From a checkpoint of a small transformer trained on Wikipedia: 2 heads of 32 (1 for keys and values).
Each number is 500 + 50 x the weight over the matrix's rms, rounded and kept within 0 to 999. Layers, rows and columns count from 0. Numbers have three digits each.

# layer 6 MLP up, 384x96, rms 0.0828, rows 330-383, columns 0-47
604519452483464497502499435497539463439457428516680446442495485566628565575419609500461627474410548520587559417506425550476555566461493423529449
573514454427514491498494462469530498475421560492458377500532451492509388507544376537491490520523477492496503480368502501567508533518483410501574
520475469555510445546484569559451454493452484457433514593563441585516444602490436485499491496468470489543469548550499450456527478425522502510484
432493514539503511535512509538448479486427459513488382462496465487546522434498558494481538502512479486390486538487460437477432515499489473528399
481598542585476543421460493582503434433427479451577447603482507424507469528452577510535535463477509506471450530555520569480523546545528483539532
553490489473443530533459490510526483575490564512484498445517517443487505497443656549504468465575599441458566519456399531487461513570442574500510
454503446477546583491534540490541492515469543448579472433551519544417560433580561431426502510514487537472512463392476538474443601452484441544466
433488573424533389507443404452473495486530468554465504386461503515517497487558466547478535493480563543507444509429474550481487418505428438460496
494498446473455509465480546505490513566532564487443488444462559519496500483470463533477465381531401522480469486578534523544440392493546471466509
567510513513472531496470524557523486567445535543482494542438425537495536419466509400495512545529461530482492517489454616395479443577432544586402
590478536563560529481517596492528431482447612536519428555530531544513485461484516582487531542464503588539544489499517489575462500416497515505544
481526476605523473516535554548443488534488620495542499513516460443506542451560472505456568447610476539513486505494401542416518511484464538480502
520478463492494544527483506469487517518548464479524468447499507490517407494504568570477376513424494500442600502518524478496545518550494512650537
566519427455480443399571496509558533420389594441504464463495528515502555573483421574552503431542538533513458408529409475558506536523475496537434
553439477473431468583476515493503488435511520504526545536520496520479426507465608522576546546540563537482563562467601400470437506477454456530559
534427496462465518386575561432527455509544516522469563502416422438489360559469538558465596400429513537529485498469551459495441409537482435481599
455460516456458452458511524506433548469460414413410470487580507496410556416489530504559461525503505483393545486499466499456469513483445566502502
511462647519484519519509528426418575478495557530493522543456433475556602457500547535547538606565543484502546565594432526553420537488406570465564
525570549497486527475444469548462594457595440481480437485536473509515514458399472421469421597450428515520483456511578524521454607494550400448530
383501575389514406503560499559489413454523515468491527488604472550516526468550507496444527538521524503478420476485454561538534439529529556517467
443542461486599568478518482534510573441475518446518513413555496468523534426497432572471502527419539559545493533562462521491468536453432514352495
563493570546558543508489547584480512459408537582451466528472535511467530462543538446486479506477543493462606477562442430500483503402554543553520
441456486508506475520487473550449641528502436482487524475385566453490419601532580563483471628443453527494482454485458545454464516545525447454518
526462536545462495443484474477527485460540585532552597556461523509502584561571542508555434464449484552431494401518512436446448462475501662541497
491536553543534471572483559524542520542438587513437447523536450585477574471410580493531525454522497595484510484448475518468474489551478486481412
511506502478473545411537415527499492505563509523541518491477547501438581423498506570501513626538461436446450432560515503506609531539549482437549
451510461443451510469554549486498630513496451519528425457417482526541546452472419462590547515505484483477500533458437531512524447536486555624583
496529481605491569368541529554386521499441450499485507428442334495529562411526461489446442487505474491453488508566551611462487562464505491502492
479529529527505469471557507545471509513413405558570432530447533476494474480590570468444576517545580453478463475555509518603468619490543551514540
440473460526466505434504526411463495498433519566602579473552500447529561487579559517566394438518477512591506554502468488501506490429496525491533
434504470525571442382514456411393572551554534475577528510543518543513535517440517458517557519426580591485525469498521491535496497513523472502496
387471525532505445434512506465528483500544488546494513523459455500445458528507534485498517525459471563511535487477507578508559412655555499513481
421439476544502580618504582693463508466526455516467368421505457542499480487491418617519583515509487488391449441457518394528465454446486482560422
458546446554535420481450480442404533384513434555447553462441500479513578456426559485491479459534538577491533503505521437559589500420640482539478
457529514483495565440459472554346494484516556484527563517546567516553523519416523450492583429387492436389464419482469452500434434485521575543618
622511473458539565445581507522511473521437541438477504452553433559399598481520510473493574480516623515478507451516500458551549461499453537625515
443446422455568432515428503502507464465552544528488567565511481505454591518487524509505496507559503534532527436439502497444476473427514478483485
502463537451536498455433525424457536491575463487500431520538510451463491494511447555575517439550376528472520483583550505519471436441506622501471
469615524451475537575557491482508467481529443427559506456522572543488573465495438540517539500392522493458576481482561458415480504572464466511545
458530498553496496494522420551502507565480449478557562532449488519541547496566526451470434484441426484523454526516523402487465441419542494489433
675484513552558427478541491504467540511436516466546440484442454563476518436569455411464456472445426498531389356538532551533482534475422539587477
436436470435419518483524551540479548501515490420502532561549575470478541507504505448532499488457444613519519456502429500477534390503455542495503
550470536576592496426557481432517553490561535510532588470495477500497575508477497517502563519610485462559423447495426471471460527524662520478434
462508497480433475513605525402528486458550451452438545462585539485492528437425438509469452499500449528549437490467537489447532447484464495452563
432579493428458514533541389475457496496477456482613558547456469472470501528520456554544538432444461484407493498446512480482591519583429522549489
505408476513560588515627465521520525452533500540462536538529603540536550474538493524525493569620500560490463465532565451486422462589507470535469
506423484488522513433439504417571461402523525536442405491556511543457476473521421476444572552501470475590563522535435487593492501418570525419555
469466535567568467499542450507488514495473490477400505473527430543507502547489611603459480385514550540515448512414600546466509465557387568570475
390521471549539504464466496507429551503554566538555580498536463518504517476534495450591530489473482515515468592452531505462558523443559442439562
503596552543443483476446589444508460590495590524463556419492440484578514585557469466394507527517531450573491498490489495450479448497497471533497
377461544496432509454490530548517473444455417505516620461503484493440508529430456513496497594362433553605487444483431546481468460451412503581418
435426587543527549498538420565536482516400492574480536512474533553521433509528463432578561499509509481449449497551497431525566468487543490553515
405491519536397438440497470472508480583426477552444459516474501501546506511412539513469537430542445537467468482457459527488484559472532525475571
551399509501570467482538479419560537539569470552602430477455515490549444470556445518469455501455483529476527565452554491469407511519553640486547
# layer 6 MLP down (transposed), 384x96, rms 0.0829, rows 330-383, columns 0-47
447576464410573468472456462570512422539483554616486516459450567490434398431536548455451573501509508513465572451501485535496517482586568454485565
514458531519460400474549488598407520465498460525468437437423514512494530465487507507474491500502505466498634508500470567460520465466403397471520
526446468522499559438514498456550544568500544518520433418545512578426549500538568512456541563523444480542396521539444536478557518505459498396473
438462481495523547508561554485532364441460551503431521456458489519512449535515472443477596558450491514484479424393411431481492460506462454524524
457502498489488508516619526415607462506497502466409506433506448555483563564544466407444513480456402518506478522579547386565545431552432485584535
483481475534497528493536546583561554409432404435461438563525580592521490430480496600390472516540522477549471423554418597453523463483473472423480
585494521514500412452554370501465514556443508590471509534482543486475420551440477582585520590459492441499447463459420442509350506455546518582491
549533355522422558524531538543462539505428546553498455575462505436505540472486468511473545474482416561408485558423513456559560534515494476503548
362488490413579539463548484547429519471503422485565452499484525526564573552505573513511503625535542508484602451513472574478600535439540463455479
441538526488482486483431550469574524446470494532513539513459496468546475619559405561558560431416467470496411573440434536545451543504447571478502
473514418468514424507445452501448506446513474492527558508497464508476513528539477407545471484609512414515516553430529501443440530507562520502477
588403490456568491611409395557472491489450526453483439468495498522514555533451553516511466498465522435561521526386490547482458505429527453468466
472593500488428544550515444429455529466522537575506501486506529464514593441444469578485372535569506439545502528567611632360408537504430449437526
478502543579560532509516367569528461541498454509541526397464525430515537381620526509481465472475474437499415560557570526437498532484505526573523
426565455572543455469525552430466395519526506420465572435425489548458540545424523473470519485583556448518504447453386517556584425571508504471481
524595502464573495598476453607461484426532503521546567501597514531582506479503486530539490517520528494497555536517481440635483418541572457523480
554591504478569561560565463462513518557539561467573521537443470567536452502521547492502538469466484453589499584443570485455482402557532450407599
502507493493473547479540464474565500600502496501466475546518522570446427487447450471482580450439472545551375462454619501481503505475520545608480
542480511506531473429495519476474478468429407499464476418445504421444509515434483498506531528462503567557456422511452489480507425547426406549399
533589533528481535562483494458562566461512493530541495505393559468440395478498495525437474517499472491568543510536491465585485520476508522449497
507465562512389451435503482534436475489489464541616455592380521530497460516488439444470440541570524498496535550514539555532487510481563449520550
466508445519469529444526493490525538517420410508485473489508484479463538352566444500471513541460477505565486501499546514543589466513373447469526
512527482481381514478551523420472603456515514574465482518493482487456506492519527555454530470513499556495477569522555505493479494407475454632555
481491499539506421573480446583551431561510418475497537479631536561485457366489486529469570549516504393491536516524415523509510569490556523447500
518554538507504491489536565409494443499409513523489460518527406412477553546459540522499491592548407409518535480552562491553578535528446510450541
470480447484559503557585433521534512469470577484480517440548449548432451506562488415496519429500532456401585547461481571559538526456489539548477
514541433548487444518523472517511469545507504507536450575536554421535424546426593548451516434457493518459480477592545502461443548477489535496451
560560524507564504497476448543496437476480538579541499570508451512570475467480602539502393476527484572557480396391530515528585461483526509441515
516607498428447481483444466497459555430497586520389512393501563543457416497427468556510498533439446482566570559509486507488610465557475459464554
646492534487478483569484478494481471516554559452487499483473438485446483480518479518540573543618462536539467449424481395534441448496591582510471
524533471526490453534521475570492542510455472503461496502471484580433504517455555522573408555475483389466490394518477473519562351471481603477433
521472484451588579431450541493469491522600486542503508518564540499532477473398527457516568457526446459537475447447494416448518525370423448473416
566523520507491518421545533529517557473461568457622501564491532556499408514455517494491560531548472617530509582523568545473517458458472379463513
558447470476386532484558503498530514544447504443574478460552515487431420524595472508450487497557576557455511497522529500495462609528516507530495
587441585534522562522537572481490507507486510582541579465503430554489473531532432459505394564572451515497547498542545439575465436483484405471460
452526566493546507484527534396538567527550513553494563449431483567518568399380508471479530521505602514428500496534512498544523493466520445373488
494480454495454567425515476489486491472519519497489518469462445414583468365463524491514461526489428457571497520464478497468508422484551548431425
560521410587496480503447459510538475474568498508425583461453502519548500448483574460517576476507534461543465473384534534422506491576554475529458
517471474509455434459476570503494454546452553545497456563571544455539492535476482455485392481626508495494454530498483561561508466501501549499519
550582479595495497528403594532550543482536486448527518432488590438432565393403468448515563589611438541533551515446551534443422534584500533534520
462468486488464603519458517431446516484467462570463565553446532451584429488538446563598546553467548582440595484478517483374423533443542500479542
505558466496493485500463464349458510578540439505440404543446505634539485471514501570434466517506438565474533439475470536453462600393458500508513
481444409556511474556507517510460513495507497413489553504493457489404438521574559550527485526449472448416560546472580568573544502532458456565417
530478523503537525520475502513457548454445516508480487545456580489482571579531491562522470465488555474530639444520506510546454495494450482539464
565419507471565490548537516517463458533529512452485596503590468523533442497484526669501508521559452521556480505487446493502453577507533475564518
504499488479411454542418468409549566530504535488510474496546489550528472551427454514578554476523572566472492390461486566587525578540469506509509
510577563510514495552452488553443452518585519539503545431555558471602558430494571489479461614543546524458481416547529441475505444506497546535513
415607551488488535422522495498476516535481451551511492490515493362540488545564504478512463483465539508475421560582584484523539386579494471535578
535473477550422437519506513534520517556448434578445459525469558524506475549478504556448443467460417514558514432476561513457468510583409580420397
596531456430407425498524544539481552473513537520483482509525461487444540537553479504479546525529508469587562513528503464485491558450399537571485
473429440497557591552534415437455436425489476418481463451515544485470579501424547449594564528496555439454503443458550434456483547471530449425519
590560518510533465416584488448450458540516517432539436461516483463459495532409506510433510454478533472570521481455538528558551552504457536417523
555500455473558509511559440522513579564487505360577541451460404586502510565563517453505487523528584545493527439578492519448520458556487417545352
487514547530443566602521502588466429446481446413439529492537500464542487568627557557444574495526503563456462543462449510454599413489546471474447
# layer 6 MLP gate, 384x96, rms 0.0829, rows 331-383, columns 0-47
501515528506533505514510427534492529402483510512494520466502544487440435551496568487501614487465545590441537507469435434444549508503543584514529
472571439475502497507557577469497499525496537439518407514466509469445557468601524439392587517598526441541506486585483600465547492505507592490456
451540465455489536471458451491590488533547522428450432471493480533469464549467609599438499491488552447483492555441422482490522562515434534523555
538517512460432561562550486488472392464455486391487453486520579482496434506471582532462449535478550579506455580460523549395490593493443522441493
503533424418591468462482485527545518563506508563428541538511516572563506584482448513554443402528522487461529539521459457443437516520567511497477
534498442495440447493545540523491551444531566443467581471418480474527523498458567552562504507516629424554456475520588477487531489500568472559455
595476481521521436422545590553555429463475451471464510542400545587470440554490392547478421438588502573446535437554469527507481458480448480436426
374570463480483403526499602493522428492519538542457574540504530499576523466467520492496479468448562480527431529483546444468411460483437492509496
509622438446522497458531530492482463494564495492496546520509482481490426533579369468434551486590511562499439526551523486506527534571543551407513
541496508504535469503489475470522586465504403529508557560462480476447465579549458529501453522466441478550458450530512404460436510503528634484562
556525572474509465495532519518475481469581540534511490512444517451512557523468626442593516438542460484569488534664494433491451632470563468533473
542604522443495516513562454519468459466583458433539496457548508491562427508435415623449532470439513452565463482578485524556572434442441442541425
506537562524422526568600541565532547533378503566431502489563427570526568569527444551516466552486512494566518555394491534506424531519556488509563
545431480450542547460559566417436476536521512530529596522488448515448519453494564558471414481454476393552443487560586512474454565431485543467412
521584537458521416555598534493521495524387484509521501416546571563524541505544423388514448546590536492472497513518526522521525404506532466555462
456523546426531381486486524477491577485496448472491556464534577540515513496613531469478491597618450511434543504554414533578451561463430515539403
378476496456496474453404555468561396544503478462471439522506499463518505436449474509522499460536536472437539524484379472550498500444556476532453
439500437477447544476557510427543443543480383443559469431536430530518389401517547552455535508451533543482464533531496456421463499520473542509537
479544514484475555488523560497469503511504440546498478400505439513498517499506442569452574488535452505504513541553475504497549485422486502558526
474497479542507434539429494526546530495439509432476487479513415551509494568578459508520560448440500458511480561550493574491499505524487470430534
442442504544543427445520501528405483490480435475527510475534446382556450422455405507506544468475489440534468482487500452428500489494473447532456
533503508474532414417499432516473471469398561445559421507524569482632467556487514487537493470511538460508468417527405572493471495583529577532470
582471498532469522586484417488451438518599435513446453588506488449519487443508527561491572567406533558501423513482434457483540536555531583386481
478471526408501444532493447500500500405447478462527522446432505523519495513436487428445594532513469526557528520558434482405483537529530474539613
526485530406498532555504396528399442504499519527465443451465521473424462403521552447505502475580386504486437551500449462513505523542521501567522
481487424460487446468552519585473493450570501465554525562518494464599411609510505522496568500498530442387445493520454539435560533455583553431550
554507447526615546491477451597552578497473492357528417485539474478495465511523418452586538514448541511486493459536469477482426618513547467425564
522549421551517512526471492600412485488489562521535572549537476438558461499552603458506547508560526587415498534531476488472568523526557436488413
600502492465531393535493429442563566530522534392486477439448601510475513426513488424520553515531410534497579453517491485451445555512568517578486
553636474492596460477507538497549617555517440447540488546404429406417483460616509494508540558548565580507533563521486488554481534532458456485496
527611509494448488439560460506517485500491531486580567480502530500546481476540514505525483549512450589444563594593559592460471417468462424384472
543586517513617532444512485485500555411423515414556526485522475498477513464523602485519467495466450351448545559532493437436564548470462547556494
529570498566567516511505549445457490387537538441388513556518528450534526535451489542565543551491456544513574402543515456523457470560550545484480
492458438486503447541517471494453528467541493492562507367551533449488450575505535522483576498557575568560536603382549449470571552519417446530499
568471489445440479493516471498455543500522506470472520552531580515438440535486497549430491488469469515492487506529472578547469458393559559544393
548419399382563466534458497563457532517547565484475486513466383422476494577503528491485549465448474435446438521523525475437484451424507507509498
422528546512442469455549459443504572656532491555490499534430579409525484401506500436568475446470516388520461532447498528498505546560478483573524
451534512568538467529493484524528523527491347528462477509518422437499578487514507482489476548471520455533421397555497441508410536498444519550516
476578494564493525549432573526491580615515536484517514451522571558551507472508491431518472507390516519504471559528577508478414450496479438470423
495519582495453462597608506505408537524497557472490510510478459566516602510512511482349434521460467579458579523476531447468561528488532456418522
586470432480503503488529512499461363517552481461498575461566496506567475440562454539469447473446572478625519405513553483504426458460450541532458
539447467484509491415456476454369429472409485429510575495459549503523502553524514447517466544657474505483413433528527426449544587557557444475451
438516527529552595501524442490439456456512555543521489447486509539527447597475511438497549550537497431474556476571597517501450517513559481583446
534439475511518453497532480528469529486417483482413449465539441444556516493435405595534628535493509508480455555541445421447450515477536549430508
410592460494412583508412508507523386566524515483528535465536520503530452505428555557490556449499580417494583508515499488478486441542498453518486
548497424480427552525458504440500489458503504515544552437446420517512581517566466588541535546501600443472447579565409443536514479484435459528488
538593535480406500417501532556452522537483504527575589437501439456418422499458404547459468531434434573461544506493461502412366542451462501534558
507595494480503470529453492476536444506479452447465431554489491476469452556490532495445444554556493472487474537480443595433471546432519441574425
505567492515452534502511432444560520511407526439511559455437541556590436479506486356476461528461480498447546550545471486499553538586483515456396
564492484464413431581500498488458491517529462484478471473535537494443506466400507443581528596593521457397538580484402439504537467458524515475451
472559499498485562494605576534592486484559428545497472510553498519500566567498473620457495548491535424508491466539480428463505522597410498471517
491595341592446489473524490471604537465519499496457490557517557427534533466436485585531511465526480547561420543489495528474542450479422437465528
473473538416529503508512510502465514574458478452500454575470537596571490555504511552531533442512574505541519556506427543502482507558531606499532